{
  "n_layer": 15,
  "d_model": 384,
  "n_head": 6,
  "n_kv_head": 6,
  "head_dim": 64,
  "d_mlp": 1536,
  "vocab_size": 2048,
  "activation": "gelu",
  "norm": "layernorm",
  "norm_place": "pre",
  "norm_eps": 1e-06,
  "positions": "learned",
  "qk_norm": false,
  "attn_scale": 0.125,
  "bias": "none",
  "tie_embeddings": true,
  "parallel_block": false,
  "init": "orth",
  "init_std_qkv": 0.0276,
  "init_std_o": 0.00503,
  "init_std_up": 0.0276,
  "init_std_down": 0.00252,
  "init_mimetic": 0.5,
  "optimizer": "muon_variant",
  "lr": 0.00171,
  "lr_mult_qkv": 0.4,
  "lr_mult_o": 1.26,
  "lr_mult_down": 1.5,
  "beta1": 0.93,
  "lr_head": 0.0066,
  "grad_clip": 1.0,
  "warmup_steps": 200,
  "schedule": "wsd",
  "decay_fraction": 1.0,
  "decay_shape": "linear",
  "final_lr_fraction": 0.0,
  "batch_tokens": 65536,
  "seq_len": 1024,
  "doc_mask": false,
  "z_loss": 1e-05,
  "train_tokens": 467400000,
  "steps": 7132,
  "dataset": "wikipedia_en"
}
Each number is 128 + 32 x the weight over its row's rms, rounded and kept within 0 to 255. Layers, rows and columns count from 0. Numbers have three digits each. The size before them is the row's rms in percent of the matrix's.

# layer 2 MLP down (transposed), 1536x384, rms 0.0718, rows 510-559, columns 192-255
097:156131132124093127124123181189118137155078074150066116085142141091158152099147107177147148059141123131166122116075111168166149136134113108108107114174077059088109133100165079120115106079127148
099:127094118174130166236124111174118129165103223176074094137126119193134128101166157077120199173139167172166113150132121123106167133176135148169116097172186116116156127175149219124149119100093129
102:156135100156140093167149075114145158099110137123178144153094118131117140145161107110123175080104146113194188159131103148159129156201075111095143184138134139146189080067130176152118054142177147
112:177103114119127119098112160108159132108065105102167199126108110131188167142173156120093180177107166185106136102146111130104111124145166142089146119121153110158139116137138100106106159136138125
096:131108129147169161158146096137101189150096110073133112151132081091149183103094098100113150139171163117124154101212107082157158102131102120130158122167116126160160128133206055111155103128139129
100:152139177062158099134155163109093144132098131170111132157134087149149119175145168148079097190120096151129088106174075118187129124116134089176178158121118115183113167069091142159122148163095204
101:079171116134132086171139126129108111130147123132176180138130106141208189188164200173121086130129124136151156142110161186123098173113106118105133158128113132094127150201143112111091162119159121
097:180115160108088153143119158149135174070117089092121213132133146078181137147121124094164077160121147122120076081093122152172208098130114123100089122138096117116142120109103102127120110065141143
107:139158122141142158147118194142094099143105129210134117122109145129159141156113123064144119139144182118133091111142086110101124128161090071121229093146121167154129118144135131174161174108153097
102:135141129147126160140139135180134115117121104088115107148079115126166131097081145167140105162123127133108119118068164133065106078166090155094117223110134094135174186117137135111070135084111167
096:148157146070144162139087107119198141112120124142115144124134134090158137149127132113086130087149140120115144140092129122127098157127112125128129162160126151128080112171129166192118101129112092
097:155171151129144182106166162097119135156130132106120145109165176165139131134090136111079102119147201138051080047146104095102151133144142104159067095184088088117155100138102080155208109136139138
097:145156136147093158125120139121184134107078172099181093160096194110147081145124169133101120133127157202123050123110166134086136118136113174163160106136085065093151115112057107096160109136124078
102:148111128095156060172151174151129119138074165086163109149067115165097166118140097155098124131131094111121186123110136165162194104113157104072114144187135105147148136123109124139085047103080140
095:187179135090080148143110091185099141136112186065099100183150161172097135108147140134147176139171081099139165096091159124153140121114065144148117135089048113137115046187164103084143107104101061
104:161154131109099120134122138084078185114095131146104093127106112164107134145127045186152129158109097094155182170138149126137128090112109170153096141099097085120100139150075147096102109105191127
111:149172104158176165095124092145202173139149125149148096099168139120101095118099145138110136183133168135184104133083111159123162101175076164185114104191164162039120177137112112092115098071140136
098:101168126075147163152136197083185182149151093111149144106118148143033106146120130114130141092186113164154139089101112135122124132085132095161144137094118140152099167200205146152110093164142120
101:096142141121098133152150125129147111134155104146159119133092044154088103127097111119077174121150180185073125114116186205108119107094147133214080178104074115113085132140074154198160131141156133
100:127061125122114145049083139119166159118110152120141078155185108139164053106126123070108088148107121154100133133090113099139115096096159175163172168148145107171112063114111121153186119141164118
109:214083134134156138148129108117098059160120124158115121178173110110118200184182110133176105168034135115128136105111087145159180142140160120126105134137103108150153106125169104157111129134062131
094:107156133085110121100085173113151113122168136135105120109172180101140132212111150137109133179138118139098115137165158106176071127136136195107109126168105157084126139120072168147168156133102142
098:099139072147061157129153061134137116155162147067104151107119093145157133122127106130155111103156173115125164106178116148148127148135091174092110144155132148082164164148154095088136123166120080
113:106123102106093152152162104150131053198134130171150099137095035164135145133194150165141180179114080148171138149149155153127138059123037147129136113113080150129094137127139172150136185103149057
094:124137136128100159090149164152090107164133078075133116090149133129177173154128067104087151162092105142094126101092089117072132169157186132131099099170073119128120118075121091096151187099086034
098:072114161104103139100138079150150064123137108071120145103108106213130160098100092132171124107148124065160158140102140137058090081115110124161172133176183142154150128178164113122107108131165154
094:134100113098089181128112124111102125099094150131205133178126099183098126113123171139147164129173110118157144103127092120146163138121122122105130034147148138154114110058082150103100184153173131
101:115088087142145187102166185078157137120102132086103120112121133115109090080142072133179131128111163093157133104116125157121107141202121146114096131097127115115134111113107127129118191177135129
097:168148144100127083140088143140169183101133177143121097116195150139146153141196150131120130114108085151145153173128110102122141116088110124161104117146147116088137131103145142172102114190122168
093:194144167131175143153185095101158175167149119063188132145131100171100145139139135150185147075102102169089135101137184107108143204097141124130099140080159063098107131168122063068178168080118129
098:139113199117101200140107102121146130099123145171135108145138165095153144094098143111106170150124124120113151121152150139102103124071066207075143134111136193097109138152138153121124154130127127
107:185148055146159095151137129140129127118053103132148132121153120139094124135135122120100076119114094127132133163144118158084125102145168139135184083147083069147123082101171117133139086104151132
100:107126091124144099131160167140146118097102184120154122157155110121138124105132133188148116123161103079116141078143140052134138201135065195114132144103114120127138165114144140147115126100104150
104:098149113155091113071154145073095143137140175101116107134147163147091162065143098102143108147136027096151116097127160039119112152124130054151168151103169068183076090147162114203092157159118114
101:166102141148151093129109159166129119146117146090088105156174093147173083134068141078131151082102115113146155104143155193123127097199147144133080166127128136162066098097106175128115164157126147
099:144107143092142156168142086141167120162176160077157181080106115169089149095118110157144154164192100098150113106105167115128174074137087118117129055119152099109182157110162081097106160129095114
095:145203128124143044086130099145160137140187146167173118084134166115057124134119118068118130104049143146135136105154108150155148145133135088166157114214099150109115093142091163112153141143108148
107:106143183122117128130126152168157095125153122119063139107145141114144149133168173118136139154137104072059145109110100111139164175095114092154204059119097167068078138144112134148117135208099127
110:205124179159104146116073066122059145124094109098124144152153140087126127057127127066170166184090158051079152134105139070135134095095156091197115171120065165181120111146155083078155123164132128
105:174107150147105094162158120119152135099072175162148121164158082148160124130139101135131082108122074112158101171103062087184071123072104124145152180098134119148175124082130141087151113158167138
098:150121086158127153112095104203134161124135117155112102118171086117104085123125130170133137114073083122140141178152202143159121127094136099154109079104094088136157104108114155131122144160133095
101:084153211216118107084169161159134181092122080100121121131156087163098125090089075183100143194153100125131121143120122151149135068153104155114137103132098118103105094109126170076078161108200155
094:183123178130139109129138104114115074072141127180151123147120175160133108126132091129133157169162101158107143102159166135107105118076132182131060202130090170140120183190066097169108120149162144
099:104121166125108140102148138087112100125156149064143115142109192090134169127128094090179162153149106191114144145134141129124124145136097130224062136066119111184121156163135146076156162116199134
094:137143146191116132087144195138115167167085203107167160100058097082070141115149144089149147145143083097160146089079089127185136160099153146119093102078135105064111147126133165142125097195084129
121:120087112115117125101140096092154158059103133102123142088093157099183105150160159121160133096108121150114116161128144112144157111138138126160125138193187174146134068132102109168111142148161166
109:161086107107134135090171125107115170125108117125083176193115146093130089122117139149146125137142160126124094127143124150128107083149135193105110081085087109184101174097150100166025088155106099
103:157202166101133153107116167132157151120179105122115181146111072077124138081130119172125068174181185135123081142153111105096127144200156106176122144176112115151090063119144167140103131103041121
107:139084196138146135171144118133149179085109119096089202146136105160118183107143142127121100132208207127101116176082084083115157153099129107094098138039128164123135180097151164175158088147162158
108:082170073132170189138159111118096144170126153136148151038080165126146086171167191162149125162072132115175173152184092149149100184126115179130141141155113164143110157164111081127167163146096069
# layer 2 MLP up, 1536x384, rms 0.053, rows 511-560, columns 192-255
094:182219098076179127142169091137085130100136103151127051120126172146145165122161164092092145083141118146103163128145143105093048134102143176086114102095129117147136128182155127116110096141195128
100:137078145153118155141117173161160186148110110168073201078125183144102075082173150156109165121081116182145150155148064131162133177141110088099105111105087084155142086175106138141076154132145167
113:176145151091104183097128182096123142115129156178142171128136106200108148189160169094121157131136064140134111124138122129162118117137114116085106104113201131138114150141168089115149204104171073
098:159189098107100109121109196106123121166183111099132175144108112133134104111108159133119141084145096162114091117123168152088113134124148160161085157064134084108110102122166139090100156137127126
105:179150138121066138075093159159166114129110116121164161090125228147160199137078152115148162104114122115144076101085088117096132161127143156073097113103074130111201087123147124129139177088157142
102:154094098146140139120139187101126116136189165109125086119134104042111082125157113161087183141113199103045069144142111100124139102140107152165160105145106133149111086163157110130139105125061137
100:125168130144150080100104150059144088143128110112098092187141149181192136207174134069146164124114168119114100131135163102104123128160089128111126127105107154125110132132214107126115106110110186
107:150072140171127219111046121150112129126154143068122141146114162112092112164147123164108100133118094157148143101153114180157146116125126203200069116138197109159114074131156097152129133082109142
111:120078129136114075126195133104105081083077079166130159128110155159122210163140116052089169148123139142106139120128085063110178139097171135131080142107128151139157122148122150128099140155153128
091:109155184108156137113087182078118094167128071079060089105143131116112152150094117117099128132190120068126145115155117168170166115131107110127086091073112139118182140137093153152174135101099144
101:146090111128132059158123158148185099072121146123093128137117089166119119139101115160110091121106092121169128111088117129074134103105088148107136164148122123093176139075087179094164124151103109
103:121165100137111053183112098172081157141144114064112162142135111176078136110125192155162112139101123074180122142188152099105155137193097148151133178118137109143083120131134112094064112167118122
100:119156164127090169149086112136200146094116150122110108085137131124104117184151134084128091153074110156156097126128178142136079135181195115159200126159114100087126198081203142129112168109155132
098:090098185152152049150125176085078077136149141112105099142161112140160155154132112127184154194157163154102095170096184141113105128132131126153158160073205115161073165145113178083158136217123125
103:191095194195173092073125087110132124127157120129173095201212119098056108098148116136160125174122156082049156123155120068154133140161148081106100144233073122166114120093079143100088078097127062
109:113191084121128123100083157149156102116108110086077149186063082189084133097139105099097136119183155160121177133148140167113126133102131170099060146152166178101106100082111142151114145094134081
102:129104094221124161135194123084110073173152146143105116161079141102110126131154087149157123152122141121155105131122068195169091064119167170151108112101059111065161086052111127153101167156075124
096:103138166122153120137111150092160154123071125136172119111121127146150122110181074084136151110090054104062098117197114135095121135166177181091148107103139138135140192142052061210120184039119164
108:144161149130112085154143141199117111088139130082124086131096093169162075142151195166126112120113120071190142159142119160143105101159136174147130161138168173113178083118137097126094144143133166
117:098102160105101156151128066116118146077191120105097114105131123140162142123159107156161149087073153073126148137076148156106100144143161142080128161189133145121163142059131099126160124124142173
097:185163166112131176130159116165150183142165160119117128167117104102140128076156133193141151078102114176111122112107103164124135149110135128107090117096150104161157116133123091108140117105147072
092:084103166090118086158151171150108137140090156160121177115151116142203168103180195075093099154099079177173123134085100138099159228144144095095148191151134093136077113146127120110106097123115086
120:114148117111070205103111184127104168144171058115136091112106097143210130099123152132199157128115141074041136113211087106111125114115106151134115126122164186146114168101117130170095142102106098
098:126085116127149119176085174168119174078092129177141117132164105172112100170115163101095110085116111099153158143202112186152136134129126128134202152117161050127150186137164187215107086150135167
099:168137145117118098133130141102128101076097140131144126151091147155116118096083118112096103178166127138063079123128131136241108160134150106149132153126123165120146074149088145115162135161136030
099:197104126129188130079168136129160106155127102130097124056136185150149167163152096102136065062115139137119121110143147084059146126125110122169148134132124115126115129147154115132185139078145170
092:141105149121151075077096133125166137114112062130093170107120057160173138140119140106133135152071147121084134110107104072065092119151136134090069187140128140110101123126201125124152099138158169
093:109133117090087106114068116094168168154157059146109144126117138146136122128156091126161108154213133150134123145134097142144087160113160101110075121171130135196105125129121134172116201128122094
092:116145107189071115088185108130176162169116147114099139097175112061141083123081168144125143091136075181132154120160128145171097103140139156091133165113091116150128124074123121115135183046140106
102:166116188168051078125113161153145155147140082133113098108132143109090111109163120115128124139093196124105135083146120141125134093118143106158110155133140152138172155134101070103120140065115110
104:117156174127149103104130149118154126128063105111174190121138198123104127081103099147091187203090119112090137139069125153146145152156128134162107136118089123090158090146192135167101073121148092
104:160103154136145163117132127130171178149152104147089158247136179165148113108104130089158097186135082095021107135072176134102129097165120123078138119148138108098131126117127103084063097130102123
108:108115116166125090080156141124135164133129093087126109157090100178123120109157179138128098183091141125093133203114085090130153152121094126121097132107050199131106151064117167099131161197137176
108:127209140068107130114063231117164132033105093131162141128096142130117182121097158149148174087119107090076094092068220128076085082094158130116154200117121071175112157150175167160100115120146109
099:152170133095191071095150173134159133079084098121104126112194141134162158150140123083076116186082134121096124107109132164126199126105149141132129157131155189104114170067091159145088129077093160
099:105086131141103122128059080116153156097124139079114094053123182139120082105197138160150190136151110078148096130161133112147139179107126135040100093094143168094179140088093197120117110099207103
107:097173080120092108146125125167130134114116177149150143077095122120120133101185132159167107166101085159156139112157054105134121103092098124164147101106107165135130182067153143152108107087164169
109:146104057110171145118110094165130169103103140105159154163120137106108098128080113097154159218080064064105094117071104118118134138113116067134142098159121153177205178166082092130089099097130102
102:081109120163090134193199113079149114089133080132154165140171149093123157090151092159159133154161127105080170128183182159160166128084189225204141079125152127137094156145112095151161151107162103
091:111158087116090103100119189157130192113045156170151133135165132127206169141147118059120130079133139169121178134124092179102109132116121093142121147156124130104175144132134088091164169161145112
101:120187114103162160067113144103193078082127170094131141079132120183138166156146115189124172166131130101127155135143089116131103163120151145149162156092148156170139110145123140087149095121112060
089:047177121077183098159178086154111147117178131176142109174189126108146118136189103149143165085154113114150135140127136144064176162126151081109154107146122094095126130063082140065133112117191169
101:105146126126165134121118077152158136086110136182102148072135104151154130099113120168064144143160151126152137115162122198091183149114208128084162077093075110099132101040153117113108117151141093
093:105116102093177098170101061081110143117135155136155120166180161103158151082112148082161127098136183155096167153128191072090132088091123063141197146154103073202145148152123104129119136095191077
118:079118095076156126113130164153150140063047140137071164078133180121134135144157139139114186110064120105116172149094133090158164147105141097112166106202118116132107135149047137145131146110084136
103:133152071079119132113132090124151175118147137100107121177152086096112127162145116140172143139118146111130151155102117166139115065125101161081109084092162115085135141028130201149102129158149083
104:124125129120156120121069055113140153202184145110199126210136184133100115104128182071132139146100140119127109164050130056131116142123165076108157138171125082162112148146122099104137151161188121
113:134224179106146165117061168067106154125127086087106137149098044165112076189137112194111108108122102144189125111126086132095114114187178118091075181119074120139077182091108142121128074141123080
110:181135097124122157126098116066143161126092138171203113097130197110065048161136120164084174093114134140137127101167112170045105119145073166089113099094106107145120142131121211157082162119145095
099:104067119105059116144074148112099113149129140148127112148161145115163116137185161136120121150111135126111145151153110116120135168129095090138115117144106148166150146095200146082111074159147113